{"vocab_size": 8192, "norm": "rmsnorm", "attn_scale": 0.177, "init_std_qkv": 0.0625, "init_std_up": 0.0625, "lr_mult_o": 0.84, "decay_shape": "linear", "doc_mask": false, "dataset": "wikipedia_en"}
Each number is 50 + 12 x the weight over its row's rms, rounded and kept within 0 to 99. Layers, rows and columns count from 0. The size before them is the row's rms in percent of the matrix's.

# q: layer 4 attention query, 64x64, rms 0.134, rows 20-40, columns 0-63
# k: layer 4 attention key, 64x64, rms 0.141, rows 20-39, columns 0-63
# v: layer 4 attention value, 64x64, rms 0.11, rows 0-31, columns 0-63
# o: layer 4 attention output (transposed), 64x64, rms 0.115, rows 0-31, columns 0-63
q20 101:69 35 26 50 31 62 42 40 43 44 36 41 56 69 53 41 43 75 54 62 53 51 59 67 18 60 53 37 55 60 45 56 38 56 29 52 46 54 48 28 47 74 56 56 57 61 45 39 37 57 39 40 45 36 39 59 72 51 64 40 60 48 49 56
k20 103:58 56 61 51 50 53 71 43 43 50 70 55 52 31 56 58 44 47 37 52 29 57 40 29 70 58 53 45 59 57 51 44 36 53 54 58 80 49 47 67 31 75 46 58 51 48 48 51 48 61 41 60 52 27 64 71 45 44 54 37 45 58 78 72
q21 101:52 51 42 63 54 65 43 52 54 40 62 42 22 43 61 46 67 28 44 47 38 68 51 45 44 29 64 41 65 45 56 63 49 50 43 61 79 48 51 31 46 37 28 43 63 47 77 58 54 56 56 51 48 25 57 29 58 61 49 43 44 54 62 39
k21 083:28 31 41 58 37 49 29 67 47 83 42 39 49 47 55 43 40 34 42 64 44 57 56 48 57 39 35 48 56 49 51 65 33 30 28 40 57 47 44 60 46 64 66 38 73 56 69 48 55 65 32 46 46 58 55 55 55 43 46 37 63 58 59 63
q22 088:60 43 57 26 53 51 58 50 63 41 38 68 72 38 54 39 38 61 42 47 38 46 44 42 28 59 70 64 41 59 60 51 31 64 80 46 58 41 60 38 59 33 43 49 64 55 36 73 57 60 61 57 50 37 63 48 27 57 35 38 45 56 55 51
k22 082:36 55 25 70 60 69 55 61 76 44 70 48 52 48 34 55 55 44 53 38 51 71 54 67 43 43 53 36 58 32 41 63 64 52 41 54 47 60 45 42 57 31 53 67 53 44 38 53 44 78 60 50 70 53 51 33 59 57 35 68 56 43 52 36
q23 085:58 37 35 59 71 45 53 61 56 58 47 57 39 46 70 42 53 33 48 54 53 59 54 34 45 67 53 39 63 64 63 45 36 50 24 50 42 64 36 53 40 63 47 37 19 29 30 36 65 50 45 49 53 40 66 69 63 39 47 60 48 31 50 57
k23 098:70 40 45 49 41 46 69 68 59 64 49 44 60 60 30 67 54 40 45 39 70 57 25 67 35 62 38 57 23 56 56 38 61 57 58 44 42 45 31 55 63 19 40 38 58 59 54 45 49 54 54 53 64 53 60 50 70 39 48 50 56 44 39 34
q24 095:29 32 52 45 61 66 52 58 59 50 61 27 69 64 62 59 54 56 62 69 56 57 68 53 39 44 62 55 57 48 38 70 63 50 37 38 27 32 67 51 49 44 35 48 60 38 39 63 47 60 51 55 42 45 60 63 72 18 52 43 39 51 47 51
k24 079:44 63 28 43 48 35 56 55 38 42 58 57 57 62 61 43 40 41 41 31 45 81 50 61 47 47 37 39 39 45 45 76 29 48 61 38 49 46 39 30 47 73 32 52 52 46 51 47 45 57 44 54 46 44 55 63 33 51 85 45 57 70 40 57
q25 081:59 43 40 53 50 52 77 29 49 63 36 62 53 47 39 62 74 68 70 32 49 51 33 24 50 23 65 39 46 64 43 41 66 69 60 69 62 56 50 54 47 50 38 65 48 63 31 63 40 54 52 51 55 55 46 57 51 37 66 50 49 54 51 43
k25 079:53 44 44 59 41 36 61 66 86 47 52 59 57 52 50 46 54 47 40 39 33 54 62 50 37 50 44 72 65 64 46 42 38 31 54 80 39 51 65 32 46 43 59 37 36 66 52 57 50 67 43 54 49 61 49 58 44 44 60 78 65 39 46 35
q26 091:63 58 41 66 44 55 60 60 39 46 49 34 53 56 57 46 42 60 28 65 55 83 39 54 36 50 49 50 41 56 52 57 62 66 48 38 55 51 41 38 65 58 65 47 51 37 40 61 49 56 32 53 42 44 47 53 70 05 47 60 75 42 46 44
k26 086:45 65 66 31 56 49 44 50 41 46 59 57 44 43 58 60 39 53 74 30 35 43 32 45 71 41 56 42 59 54 52 63 53 64 65 48 52 44 52 63 53 50 33 52 44 53 60 63 41 34 14 39 72 52 68 68 45 55 41 55 67 69 62 56
q27 092:53 41 35 27 45 41 33 44 61 39 63 41 45 45 34 55 73 66 32 49 54 62 58 50 49 36 53 45 55 16 65 41 63 31 55 59 49 53 66 59 45 45 83 44 59 55 38 49 45 47 61 34 55 44 34 58 61 34 52 42 64 44 64 50
k27 097:50 52 40 52 46 39 45 66 34 45 33 55 54 45 40 63 37 27 78 37 67 33 51 26 50 70 55 32 69 60 82 45 45 41 49 40 41 58 64 53 47 46 49 47 53 55 36 29 47 60 56 59 45 60 30 61 37 37 47 56 42 57 53 46
q28 093:48 61 48 62 68 33 60 50 54 54 65 49 58 42 43 72 52 49 51 62 42 61 47 41 46 37 68 37 52 54 50 44 34 41 61 47 54 41 49 56 45 59 39 31 70 38 50 46 67 16 68 37 53 68 68 52 88 57 59 42 45 54 52 43
k28 084:53 32 45 53 50 31 72 57 54 46 45 46 34 75 60 58 18 49 70 58 39 69 54 48 37 56 35 41 58 72 44 75 62 42 35 51 49 68 41 44 61 30 54 40 49 34 74 43 47 43 44 58 53 47 36 49 46 53 56 49 42 38 51 43
q29 088:68 47 57 62 46 47 50 46 27 62 42 62 49 52 55 59 41 32 45 47 71 57 48 49 54 47 24 44 52 58 58 46 58 43 68 35 19 60 60 41 30 30 40 40 58 33 47 62 59 47 46 47 56 39 41 69 31 43 52 33 35 73 62 40
k29 086:45 70 59 64 54 57 33 70 55 56 58 46 49 54 43 46 44 63 72 62 89 72 44 57 46 51 39 32 25 73 53 46 60 72 59 55 41 40 46 64 43 53 56 66 41 61 50 49 47 51 54 46 34 66 53 45 38 61 56 55 49 48 38 64
q30 083:33 61 56 74 44 57 64 42 36 66 55 50 40 40 42 25 39 67 49 56 42 19 70 58 70 42 61 36 66 63 56 42 52 61 55 58 66 50 47 59 48 61 57 61 39 60 63 61 66 34 66 45 58 29 54 59 46 48 56 45 48 59 38 61
k30 091:61 43 45 43 62 63 41 35 39 54 47 50 39 42 49 86 57 37 18 51 42 54 60 48 32 26 54 61 50 45 37 55 58 54 40 58 48 36 33 65 37 65 60 65 52 61 56 34 46 40 51 70 44 45 36 48 54 44 63 72 49 33 67 51
q31 106:42 53 37 47 42 61 59 44 42 36 57 43 56 54 58 37 52 58 09 38 61 48 48 44 35 64 66 58 62 46 56 51 48 46 25 43 33 52 47 58 35 45 60 78 62 56 37 30 41 59 51 44 24 51 36 44 51 31 65 60 44 55 48 60
k31 086:50 44 47 48 40 54 65 47 52 45 45 59 22 44 55 54 68 34 38 36 67 56 31 28 45 50 69 64 56 46 48 57 41 69 35 58 50 44 40 60 67 39 46 30 50 59 22 54 44 68 34 24 47 53 51 48 45 39 58 51 33 70 55 39
v0 111:59 48 54 51 37 28 53 57 36 27 43 23 57 60 59 69 64 33 38 39 52 46 59 42 57 65 42 43 54 50 38 72 43 53 57 70 42 56 47 61 62 64 53 57 53 62 47 66 34 57 43 55 31 69 59 47 58 41 81 66 56 63 45 55
o0 121:42 69 43 56 47 38 50 52 57 30 24 57 56 41 50 42 51 31 54 11 47 48 40 61 61 36 40 28 47 77 62 52 35 49 57 62 41 58 35 61 42 69 45 46 60 61 33 43 38 47 40 54 37 48 34 49 46 48 64 51 63 65 53 52
v1 107:66 30 48 40 44 39 46 45 55 76 59 46 42 33 44 47 70 52 50 43 54 32 47 55 58 40 44 38 52 44 45 61 39 62 70 36 34 45 61 40 48 54 42 16 32 49 50 66 28 35 68 61 41 31 38 54 37 44 52 45 44 67 32 48
o1 110:59 33 42 40 61 48 37 28 63 51 50 67 62 65 44 45 41 53 54 78 47 43 50 36 55 38 27 34 43 47 58 68 52 46 58 51 49 49 67 57 62 56 31 26 48 43 40 67 29 37 62 58 42 33 49 45 72 38 54 44 45 64 58 70
v2 087:65 47 19 44 39 64 76 47 66 51 75 52 36 62 44 50 42 42 43 32 43 43 64 46 48 61 44 53 59 57 53 62 47 57 53 31 51 48 55 27 50 61 47 47 66 39 45 49 56 81 47 53 56 59 57 56 26 55 48 69 61 72 60 56
o2 102:59 62 28 40 52 33 61 47 72 42 54 71 52 46 38 52 25 61 26 30 33 43 56 50 58 44 44 66 55 39 40 45 46 47 63 44 53 55 57 39 57 39 49 57 39 61 58 60 41 64 57 34 55 47 41 49 23 44 23 60 54 59 75 47
v3 085:54 61 77 51 19 58 48 45 66 26 55 48 70 34 64 48 41 59 52 45 38 55 33 55 53 41 47 34 61 41 45 60 56 41 54 51 46 80 57 39 51 40 50 42 61 60 53 37 56 59 53 37 74 44 46 55 59 59 68 60 70 65 47 68
o3 097:56 68 57 48 49 60 50 44 76 42 56 41 45 39 58 77 47 34 62 46 53 28 40 43 61 48 59 70 54 47 27 59 50 43 54 60 29 65 43 63 52 66 77 58 64 43 61 29 46 61 55 50 41 61 48 61 46 48 78 39 52 37 58 55
v4 085:52 48 71 42 48 28 60 34 48 44 64 34 36 75 34 56 54 56 33 45 61 52 50 56 40 75 44 30 62 61 23 33 51 45 50 44 69 55 51 50 50 42 65 53 50 34 52 65 32 65 50 63 53 56 69 42 52 33 69 44 54 40 51 48
o4 097:56 43 63 45 39 44 56 49 69 52 33 46 41 55 57 43 36 51 40 51 54 46 44 57 41 59 32 22 47 74 62 70 32 38 71 44 45 42 44 34 47 55 65 40 52 37 53 41 57 17 44 50 56 59 30 54 60 50 54 69 68 50 70 35
v5 098:55 56 49 51 51 66 68 52 41 47 52 60 40 61 42 46 46 50 65 65 61 58 52 55 55 51 43 59 44 47 61 53 45 50 45 76 52 39 50 49 37 65 46 82 61 47 85 61 67 46 59 29 31 44 61 45 71 77 58 60 31 53 60 58
o5 100:66 56 46 44 45 47 61 65 30 68 43 60 45 45 32 41 36 34 47 39 48 48 54 46 53 47 55 55 52 46 58 44 43 58 43 58 52 55 28 48 33 59 64 60 64 54 90 65 89 58 43 48 33 46 58 47 50 54 40 43 50 50 25 65
v6 096:57 35 52 69 32 47 67 55 61 62 53 56 57 60 57 24 49 35 55 38 46 48 16 49 45 60 61 53 44 48 53 59 58 44 43 55 51 64 38 49 48 75 45 48 70 59 31 51 30 66 67 40 57 64 54 54 49 49 29 30 46 65 70 44
o6 115:47 60 55 38 41 33 72 48 51 61 56 51 42 53 55 55 41 16 73 33 36 58 37 26 73 55 54 46 61 49 64 45 49 40 50 52 56 69 55 77 50 42 42 51 57 53 42 43 40 61 43 34 64 52 45 51 64 29 25 51 43 56 55 37
v7 107:43 45 49 50 58 42 75 55 87 49 35 49 49 57 64 51 40 63 53 66 27 50 43 60 45 61 57 39 44 58 51 83 67 50 39 58 53 45 61 33 40 48 66 64 52 46 42 55 44 43 47 77 39 56 63 49 62 44 49 61 44 30 59 66
o7 109:44 37 49 53 42 42 67 45 56 57 64 16 51 45 67 33 60 30 30 22 26 60 62 44 34 71 67 62 58 47 51 66 45 40 33 62 41 45 50 30 57 61 63 41 45 55 53 57 53 55 47 43 30 40 52 52 60 42 48 58 48 36 51 55
v8 084:25 46 50 53 62 60 40 54 45 49 47 41 55 44 58 67 26 37 59 44 46 58 47 56 44 57 42 19 60 62 48 64 33 62 35 53 41 58 44 59 52 61 58 32 51 67 71 53 44 59 32 53 70 51 58 40 54 79 45 65 34 67 45 33
o8 085:50 57 50 50 60 51 43 51 58 57 36 63 72 48 49 79 52 50 65 26 58 66 40 62 61 42 52 35 62 57 23 49 46 49 58 67 48 41 45 63 60 51 60 64 43 76 67 50 44 50 48 49 63 54 30 46 57 82 51 61 40 39 41 69
v9 076:77 45 58 53 31 59 40 50 39 63 44 55 33 70 65 44 48 46 67 46 42 47 58 38 45 76 83 42 36 47 49 53 49 37 41 60 64 48 54 53 61 26 51 64 74 29 41 47 53 47 35 48 36 44 40 63 41 39 39 53 50 42 48 36
o9 079:87 48 63 49 44 46 46 46 25 57 50 52 65 60 55 43 55 53 38 42 51 51 44 44 41 55 53 39 56 53 68 39 61 42 36 49 35 59 46 44 55 23 35 46 78 41 38 49 40 72 29 60 65 45 53 60 37 29 45 72 47 54 58 44
v10 092:60 60 31 38 66 62 65 29 60 28 52 41 44 46 26 52 50 26 47 35 26 44 46 43 53 54 48 72 53 44 61 58 31 52 57 50 40 48 72 70 44 50 32 46 42 46 59 43 31 26 49 44 45 46 56 54 51 53 61 58 70 55 64 44
o10 107:42 58 42 57 73 60 44 52 51 40 53 63 50 43 24 33 35 45 60 23 45 57 55 43 62 61 54 55 64 37 55 57 53 59 37 47 49 64 72 45 42 58 15 25 39 45 70 47 53 43 57 44 49 62 51 51 29 66 56 52 63 69 47 47
v11 095:66 41 54 42 38 56 37 54 32 46 32 69 53 59 64 70 48 28 49 62 54 44 33 45 49 38 25 48 81 48 56 35 57 71 48 40 43 46 38 56 55 36 61 50 58 46 31 54 73 41 60 68 29 61 52 60 45 52 50 40 42 37 52 54
o11 101:50 42 48 63 47 56 39 66 52 62 72 45 57 44 56 69 51 50 49 51 55 34 27 62 54 46 42 51 50 53 58 34 38 68 39 38 62 36 45 37 56 47 50 74 55 35 50 43 40 58 70 80 25 21 45 52 45 43 42 46 55 45 41 26
v12 106:43 46 45 51 70 40 73 51 57 28 35 45 35 54 47 35 41 25 47 56 63 51 64 68 41 61 53 30 69 32 58 32 55 59 54 74 46 59 56 50 54 54 34 57 54 24 58 41 51 28 46 67 56 46 63 37 45 58 56 49 65 54 43 44
o12 120:40 50 62 57 73 61 37 73 61 45 49 47 43 53 71 20 36 32 29 46 44 53 60 57 54 55 39 36 51 38 60 47 61 53 62 57 51 70 48 35 54 59 58 33 56 38 63 21 54 44 52 45 50 50 49 48 39 64 27 51 42 46 36 69
v13 101:32 30 23 55 35 43 39 46 55 46 39 44 59 35 38 56 54 64 38 61 33 61 51 35 25 74 54 54 53 45 61 48 36 24 46 58 42 37 51 42 50 55 63 69 64 52 52 33 33 47 42 48 53 65 51 53 68 44 68 42 36 53 65 46
o13 094:30 40 55 35 22 41 51 53 65 59 48 52 81 40 36 28 35 63 59 35 51 65 36 34 57 50 53 58 52 53 41 58 57 50 44 43 50 60 37 45 20 43 41 42 46 50 34 39 38 56 38 48 46 76 55 42 44 56 65 59 32 38 45 54
v14 099:57 45 54 35 48 41 52 68 52 51 70 32 31 50 46 43 57 54 50 63 48 51 67 37 17 43 67 76 52 49 33 65 53 74 44 25 49 39 57 54 65 48 45 51 53 62 77 41 63 47 52 59 53 46 36 56 64 49 44 60 54 49 59 70
o14 103:66 44 45 45 49 52 46 44 46 49 46 46 61 33 34 45 61 53 33 44 62 40 52 68 40 58 75 62 35 39 29 72 59 66 76 27 54 47 40 60 59 39 29 38 63 48 50 50 43 69 60 27 35 37 42 51 51 41 38 51 54 62 49 63
v15 101:41 56 60 58 60 43 38 74 45 41 56 67 48 70 60 28 45 53 58 82 56 33 55 48 57 48 35 42 48 71 47 61 52 56 42 46 57 57 55 36 68 49 62 61 37 51 50 18 44 34 49 63 66 64 58 49 48 52 64 45 42 70 43 34
o15 113:44 61 35 41 48 60 47 43 45 68 56 57 38 57 61 39 59 43 47 48 50 52 63 74 36 39 66 49 31 58 27 47 47 41 43 49 58 26 48 54 50 89 41 47 51 53 48 12 34 44 48 45 57 56 47 24 53 57 47 51 45 35 46 43
v16 085:43 49 47 40 36 45 57 75 65 41 37 50 46 61 48 78 35 50 48 59 55 43 50 38 39 47 71 51 32 27 47 27 60 66 53 54 53 44 67 54 51 71 72 33 29 57 46 32 55 55 33 43 63 42 46 55 55 65 45 49 53 35 42 67
o16 091:40 62 49 57 51 41 48 49 68 49 58 59 48 38 57 65 45 48 44 52 72 43 70 39 56 64 82 36 63 42 47 41 51 49 24 41 53 36 36 40 40 41 57 42 36 50 15 52 52 75 37 39 41 42 46 50 43 49 63 70 55 42 34 57
v17 100:45 76 46 54 59 70 52 45 39 65 55 34 39 36 41 35 65 58 44 72 43 37 68 27 57 55 44 27 38 37 51 46 61 43 52 28 65 58 41 24 54 57 37 34 61 51 53 54 66 60 55 67 36 56 62 55 54 52 55 63 64 58 53 54
o17 116:64 54 43 46 42 46 40 30 58 50 48 42 39 57 38 35 58 62 27 42 27 42 76 53 51 42 46 52 23 21 51 47 55 45 53 45 71 42 54 64 61 48 66 69 63 75 73 45 48 43 53 67 54 45 38 45 41 48 55 57 61 60 60 47
v18 097:38 35 42 40 53 73 43 61 31 50 46 38 47 34 42 61 49 59 61 55 70 57 35 49 54 61 62 53 39 48 33 54 72 44 65 49 57 47 66 42 58 84 55 46 76 65 67 56 60 41 43 54 57 45 49 53 52 51 67 47 77 40 63 57
o18 108:60 35 51 43 53 64 29 57 41 51 29 49 45 31 43 51 46 40 49 48 47 57 49 41 59 72 44 65 55 51 43 43 51 49 51 43 52 57 46 70 49 36 87 50 47 68 45 44 44 61 31 38 25 61 35 58 58 20 65 61 65 50 54 64
v19 101:61 49 71 49 57 37 28 30 61 55 66 47 42 38 49 50 55 48 25 62 52 60 59 68 63 50 58 56 43 34 52 75 60 39 54 70 37 45 49 37 51 59 67 53 31 50 53 50 53 68 60 55 67 50 49 37 54 46 49 40 68 70 67 25
o19 112:49 73 69 29 66 54 51 60 55 67 47 40 60 50 52 52 56 47 39 60 53 52 43 48 56 30 49 48 55 51 53 54 69 43 52 49 20 50 42 62 29 68 79 43 49 60 22 54 56 32 46 54 59 59 31 50 65 41 36 38 34 50 64 62
v20 092:43 51 59 54 40 65 41 62 52 39 45 53 62 53 33 43 39 47 50 30 59 26 69 60 41 55 51 61 45 79 58 38 67 47 50 64 56 47 42 62 48 57 57 41 31 67 43 62 67 40 44 53 43 71 56 82 28 64 33 56 49 60 47 41
o20 094:49 69 62 64 49 71 53 38 51 37 41 42 38 58 51 44 41 58 59 42 54 26 47 63 40 54 43 64 61 57 58 21 20 43 46 57 53 32 54 73 63 41 42 50 45 64 38 59 53 47 42 37 40 58 74 55 51 67 38 41 28 56 63 54
v21 097:56 50 50 40 63 75 46 43 46 46 66 47 49 47 44 36 68 32 60 42 51 61 62 50 38 64 61 55 34 48 31 41 56 54 68 55 48 28 30 36 66 26 46 61 41 39 52 22 52 45 64 53 49 38 37 39 41 43 30 28 56 58 52 63
o21 102:46 66 59 34 46 60 47 51 43 41 61 36 65 72 60 36 47 59 41 66 54 61 71 45 44 48 33 41 46 33 49 58 67 43 60 30 37 41 59 52 48 37 25 51 56 38 62 24 63 47 60 37 43 44 49 52 40 24 29 36 42 57 39 54
v22 108:63 60 43 61 56 48 48 54 33 36 64 54 67 45 58 26 34 71 54 41 52 58 41 47 59 46 43 39 34 36 45 57 49 63 42 57 51 61 73 54 36 49 54 67 73 63 57 24 70 52 56 59 48 69 65 44 43 55 44 32 49 69 30 45
o22 112:57 64 58 43 46 24 50 63 31 50 48 51 42 41 59 52 38 74 71 59 53 40 54 63 60 68 56 54 46 33 23 53 55 62 50 55 40 65 49 64 44 48 60 74 55 58 54 43 37 48 34 60 52 63 70 22 53 50 46 53 44 38 47 76
v23 099:45 36 30 43 49 46 36 45 53 45 43 47 64 71 38 57 54 40 52 64 50 69 50 46 60 49 55 65 51 28 24 42 52 37 33 55 51 61 37 41 31 70 49 66 21 37 59 53 75 50 60 52 35 46 49 60 44 63 59 52 58 74 42 38
o23 104:37 51 47 54 58 61 63 45 43 38 48 45 72 51 48 39 32 42 39 73 48 43 52 67 65 60 38 43 51 38 38 28 56 36 44 30 61 57 22 57 35 75 54 66 49 52 40 59 73 57 52 48 41 69 41 57 36 47 40 53 31 69 48 52
v24 091:45 47 68 43 56 58 45 50 55 40 47 42 44 57 51 53 70 63 46 55 38 44 30 47 50 70 38 37 48 58 33 50 39 47 31 30 38 28 73 32 23 42 45 27 49 45 54 43 29 46 56 58 54 52 26 54 43 53 53 64 48 44 29 68
o24 095:64 20 63 41 36 47 35 59 66 32 39 57 50 47 62 70 62 47 42 69 40 54 64 30 35 59 51 44 56 45 44 68 38 51 41 46 42 38 60 32 41 58 24 54 55 39 53 54 37 54 62 44 37 55 38 36 57 56 71 72 56 59 54 49
v25 091:43 52 57 37 71 45 67 27 39 66 64 42 60 65 71 55 35 51 53 36 52 54 52 38 45 39 41 39 46 63 66 57 36 68 58 66 55 38 57 73 63 63 46 44 42 41 53 19 66 60 55 40 57 69 35 63 50 50 55 37 38 54 45 55
o25 101:59 60 42 33 67 24 66 67 54 60 56 48 53 69 67 49 33 58 69 45 64 42 62 67 42 64 43 56 40 53 41 47 31 54 73 52 40 48 57 51 44 42 35 65 28 45 45 43 24 73 63 45 57 52 41 50 45 52 56 38 52 47 37 36
v26 103:36 63 59 29 40 38 72 49 18 53 45 46 51 41 26 45 43 42 56 52 60 76 52 59 54 54 53 50 38 39 41 59 50 58 63 52 56 46 62 27 28 53 32 56 30 49 78 60 43 47 57 39 51 63 43 72 48 42 45 53 39 38 44 45
o26 106:64 40 52 65 50 28 53 52 31 46 30 41 53 50 53 56 43 51 34 60 58 36 62 39 59 62 36 51 42 58 48 54 50 66 55 47 47 52 30 59 36 64 47 17 45 57 75 57 60 32 45 34 35 56 40 74 48 56 55 54 34 72 31 54
v27 095:52 74 53 57 39 56 53 60 77 43 52 51 36 51 26 33 72 40 36 71 42 53 26 48 43 51 35 62 36 47 70 60 51 49 39 49 65 63 41 55 49 49 56 63 49 59 56 67 56 57 58 46 46 41 28 56 32 32 36 57 51 40 70 40
o27 101:44 59 53 47 47 54 58 34 50 66 73 41 36 36 42 59 68 36 27 59 46 59 28 48 64 44 52 69 71 22 54 42 37 51 53 46 61 46 53 54 24 60 31 27 66 52 58 63 67 37 53 50 44 38 47 43 57 42 56 41 51 45 46 33
v28 094:60 49 56 41 30 42 53 49 61 54 41 49 65 65 55 76 52 65 42 46 53 70 49 37 42 63 50 70 81 61 58 53 63 37 35 48 53 53 71 17 66 48 47 37 30 54 43 55 41 36 55 69 54 56 50 52 39 58 46 61 50 69 48 53
o28 097:67 51 32 43 30 57 62 52 72 49 59 55 64 61 57 69 60 31 38 42 52 30 47 48 53 54 72 77 47 55 53 46 46 30 59 50 50 69 48 38 63 63 25 46 41 57 18 42 53 47 51 62 39 54 53 54 38 56 43 55 62 62 54 59
v29 098:65 57 72 58 63 54 67 42 45 65 54 59 66 22 32 62 61 33 47 61 39 49 32 36 53 43 46 24 36 52 49 41 73 55 48 45 51 40 49 46 64 51 48 72 59 72 51 39 59 57 33 52 44 41 37 36 30 41 57 45 57 53 41 42
o29 093:33 61 74 35 58 42 28 37 37 67 60 39 56 46 33 60 60 37 46 59 40 49 49 34 50 29 57 37 54 40 56 40 56 35 54 41 41 41 64 54 61 63 42 54 51 65 72 28 43 40 28 49 48 52 43 45 41 35 56 30 68 37 35 47
v30 098:43 61 62 66 52 57 70 35 49 38 47 38 34 64 63 62 52 69 49 47 48 50 34 61 56 42 44 34 53 39 63 36 36 53 64 43 53 53 53 68 75 48 48 53 42 55 47 63 58 36 43 57 51 27 57 57 69 54 26 22 60 62 60 29
o30 098:76 37 56 62 64 66 56 25 62 58 51 43 32 58 44 57 57 49 63 46 57 78 36 46 70 47 56 36 49 29 46 48 46 35 61 64 45 62 55 36 60 44 54 74 50 47 43 37 45 26 48 64 54 35 54 50 54 56 53 45 69 41 29 43
v31 103:41 31 57 38 42 51 73 38 52 24 49 75 27 39 73 62 61 47 59 41 48 60 39 50 62 56 67 77 55 53 63 54 63 46 57 24 45 66 48 55 64 51 57 46 60 70 59 34 42 46 45 46 50 41 49 51 39 60 60 62 56 42 51 34
o31 111:55 30 56 49 51 73 60 54 38 44 48 82 45 21 39 57 62 30 76 47 52 47 39 49 47 65 52 75 52 45 53 41 72 53 65 53 29 42 41 35 58 45 60 37 47 67 40 30 36 53 54 50 49 40 43 67 40 51 47 51 49 43 45 48
q32 071:58 39 34 42 71 67 46 42 68 36 60 53 54 48 31 47 40 50 38 64 54 60 60 52 72 70 53 52 57 41 60 43 69 47 24 59 32 54 57 44 57 44 63 39 41 37 51 39 51 72 63 44 47 49 42 53 39 56 38 54 40 18 27 43
k32 105:37 25 50 29 36 40 67 38 45 51 42 54 59 55 66 39 27 64 43 45 54 50 62 56 51 65 40 33 40 43 62 29 62 49 62 64 15 55 62 46 45 50 38 52 68 31 55 50 56 45 52 39 35 65 47 49 43 22 47 46 45 47 46 47
q33 113:67 67 56 66 69 39 43 64 34 60 49 58 33 40 58 60 66 27 61 55 60 31 44 53 24 40 57 58 47 72 32 44 44 54 57 39 65 46 27 38 57 58 44 43 64 45 41 54 44 56 54 66 51 49 62 36 69 61 60 39 47 49 70 57
k33 083:69 39 48 64 36 52 41 42 57 31 67 65 46 46 42 60 50 43 24 47 61 56 45 44 60 43 65 43 60 30 52 49 54 79 47 71 60 45 38 43 38 51 67 60 54 48 63 63 27 46 56 41 63 25 29 37 34 63 53 63 55 42 52 49
q34 103:49 59 61 53 51 45 43 41 38 51 55 49 42 56 53 60 67 24 56 40 86 44 31 47 40 57 66 52 42 54 29 54 23 49 46 44 71 47 42 63 54 63 67 36 40 58 57 50 50 59 63 48 59 42 62 35 36 44 71 50 67 42 73 57
k34 105:43 65 46 47 62 67 43 70 64 33 40 62 37 44 55 67 49 55 65 51 55 46 46 34 49 51 46 54 54 56 51 40 36 47 56 67 35 43 36 49 45 54 55 73 33 36 42 53 24 36 47 78 43 39 40 47 61 78 65 69 39 46 67 55
q35 072:42 40 48 36 31 62 64 47 50 36 62 40 51 46 53 36 31 58 29 41 55 49 54 71 77 57 47 24 57 31 43 50 52 62 44 62 49 71 50 44 31 65 59 60 45 61 65 63 39 49 44 54 63 52 22 50 26 49 41 61 49 47 43 44
k35 079:65 51 63 45 37 57 26 48 52 48 67 38 52 54 61 57 53 34 37 57 59 16 48 59 50 39 49 49 40 37 44 32 51 58 48 46 57 66 16 37 44 33 69 49 63 38 65 46 47 39 42 44 56 60 47 29 53 45 41 71 61 52 49 68
q36 092:62 48 47 30 48 28 06 59 55 58 43 72 54 52 63 42 28 58 39 41 50 39 48 51 64 49 47 41 54 50 48 47 71 59 31 54 32 52 41 40 43 42 55 78 40 48 55 43 36 69 66 59 46 51 55 41 45 55 36 58 49 37 49 60
k36 101:52 55 49 51 69 51 33 61 66 54 61 52 42 68 59 74 52 51 43 44 44 53 54 58 28 37 32 70 45 62 38 46 44 49 60 58 59 67 39 43 59 48 36 49 48 30 75 44 49 77 44 70 38 19 35 36 61 57 49 45 53 52 48 43
q37 097:68 44 40 58 42 39 59 43 79 47 53 56 54 58 41 45 28 70 46 46 28 65 68 51 62 44 40 38 38 33 68 47 52 63 59 49 35 79 68 61 63 49 54 60 56 40 58 50 26 36 58 51 58 53 44 49 45 60 54 60 50 63 35 33
k37 090:38 55 40 33 40 50 33 49 49 50 54 48 58 64 55 40 53 48 44 36 39 47 34 73 23 42 46 55 50 75 52 48 58 19 45 38 52 67 51 45 48 71 45 24 57 41 56 38 67 65 60 62 37 64 69 41 49 65 38 63 45 50 40 59
q38 102:59 50 67 62 39 49 51 56 47 42 68 42 42 51 76 40 51 39 68 63 36 56 51 61 42 24 66 31 67 59 45 34 37 21 59 54 66 51 54 42 33 44 33 34 62 58 51 61 42 62 61 50 56 35 49 68 54 45 53 33 40 36 59 52
k38 089:70 61 40 47 52 51 73 65 51 32 39 42 61 27 43 52 28 53 55 49 67 45 65 59 45 58 57 59 53 43 37 35 35 63 48 41 61 52 48 72 49 42 55 50 30 50 46 63 52 61 56 57 73 75 65 39 62 64 60 21 42 42 55 47
q39 088:64 38 38 66 32 56 53 62 48 33 41 30 55 42 26 61 47 72 38 59 41 56 62 51 71 60 34 59 64 40 51 39 62 56 49 64 43 37 66 55 50 46 45 41 49 53 60 70 39 47 41 30 46 38 47 51 59 33 56 65 54 44 28 24
k39 103:58 58 59 67 35 48 66 40 47 52 52 33 42 74 54 46 50 47 65 48 76 56 27 75 49 28 45 45 31 50 49 48 44 62 42 48 41 45 66 59 45 64 27 51 52 49 59 65 72 58 51 44 64 37 58 48 65 47 53 41 68 73 42 40
q40 109:55 40 53 57 51 76 43 32 48 36 53 41 56 76 58 40 52 70 59 50 40 70 56 41 27 57 54 53 50 31 64 48 64 45 50 56 30 44 56 47 60 29 44 47 44 61 21 43 36 60 56 42 51 53 51 45 49 72 43 63 32 29 41 35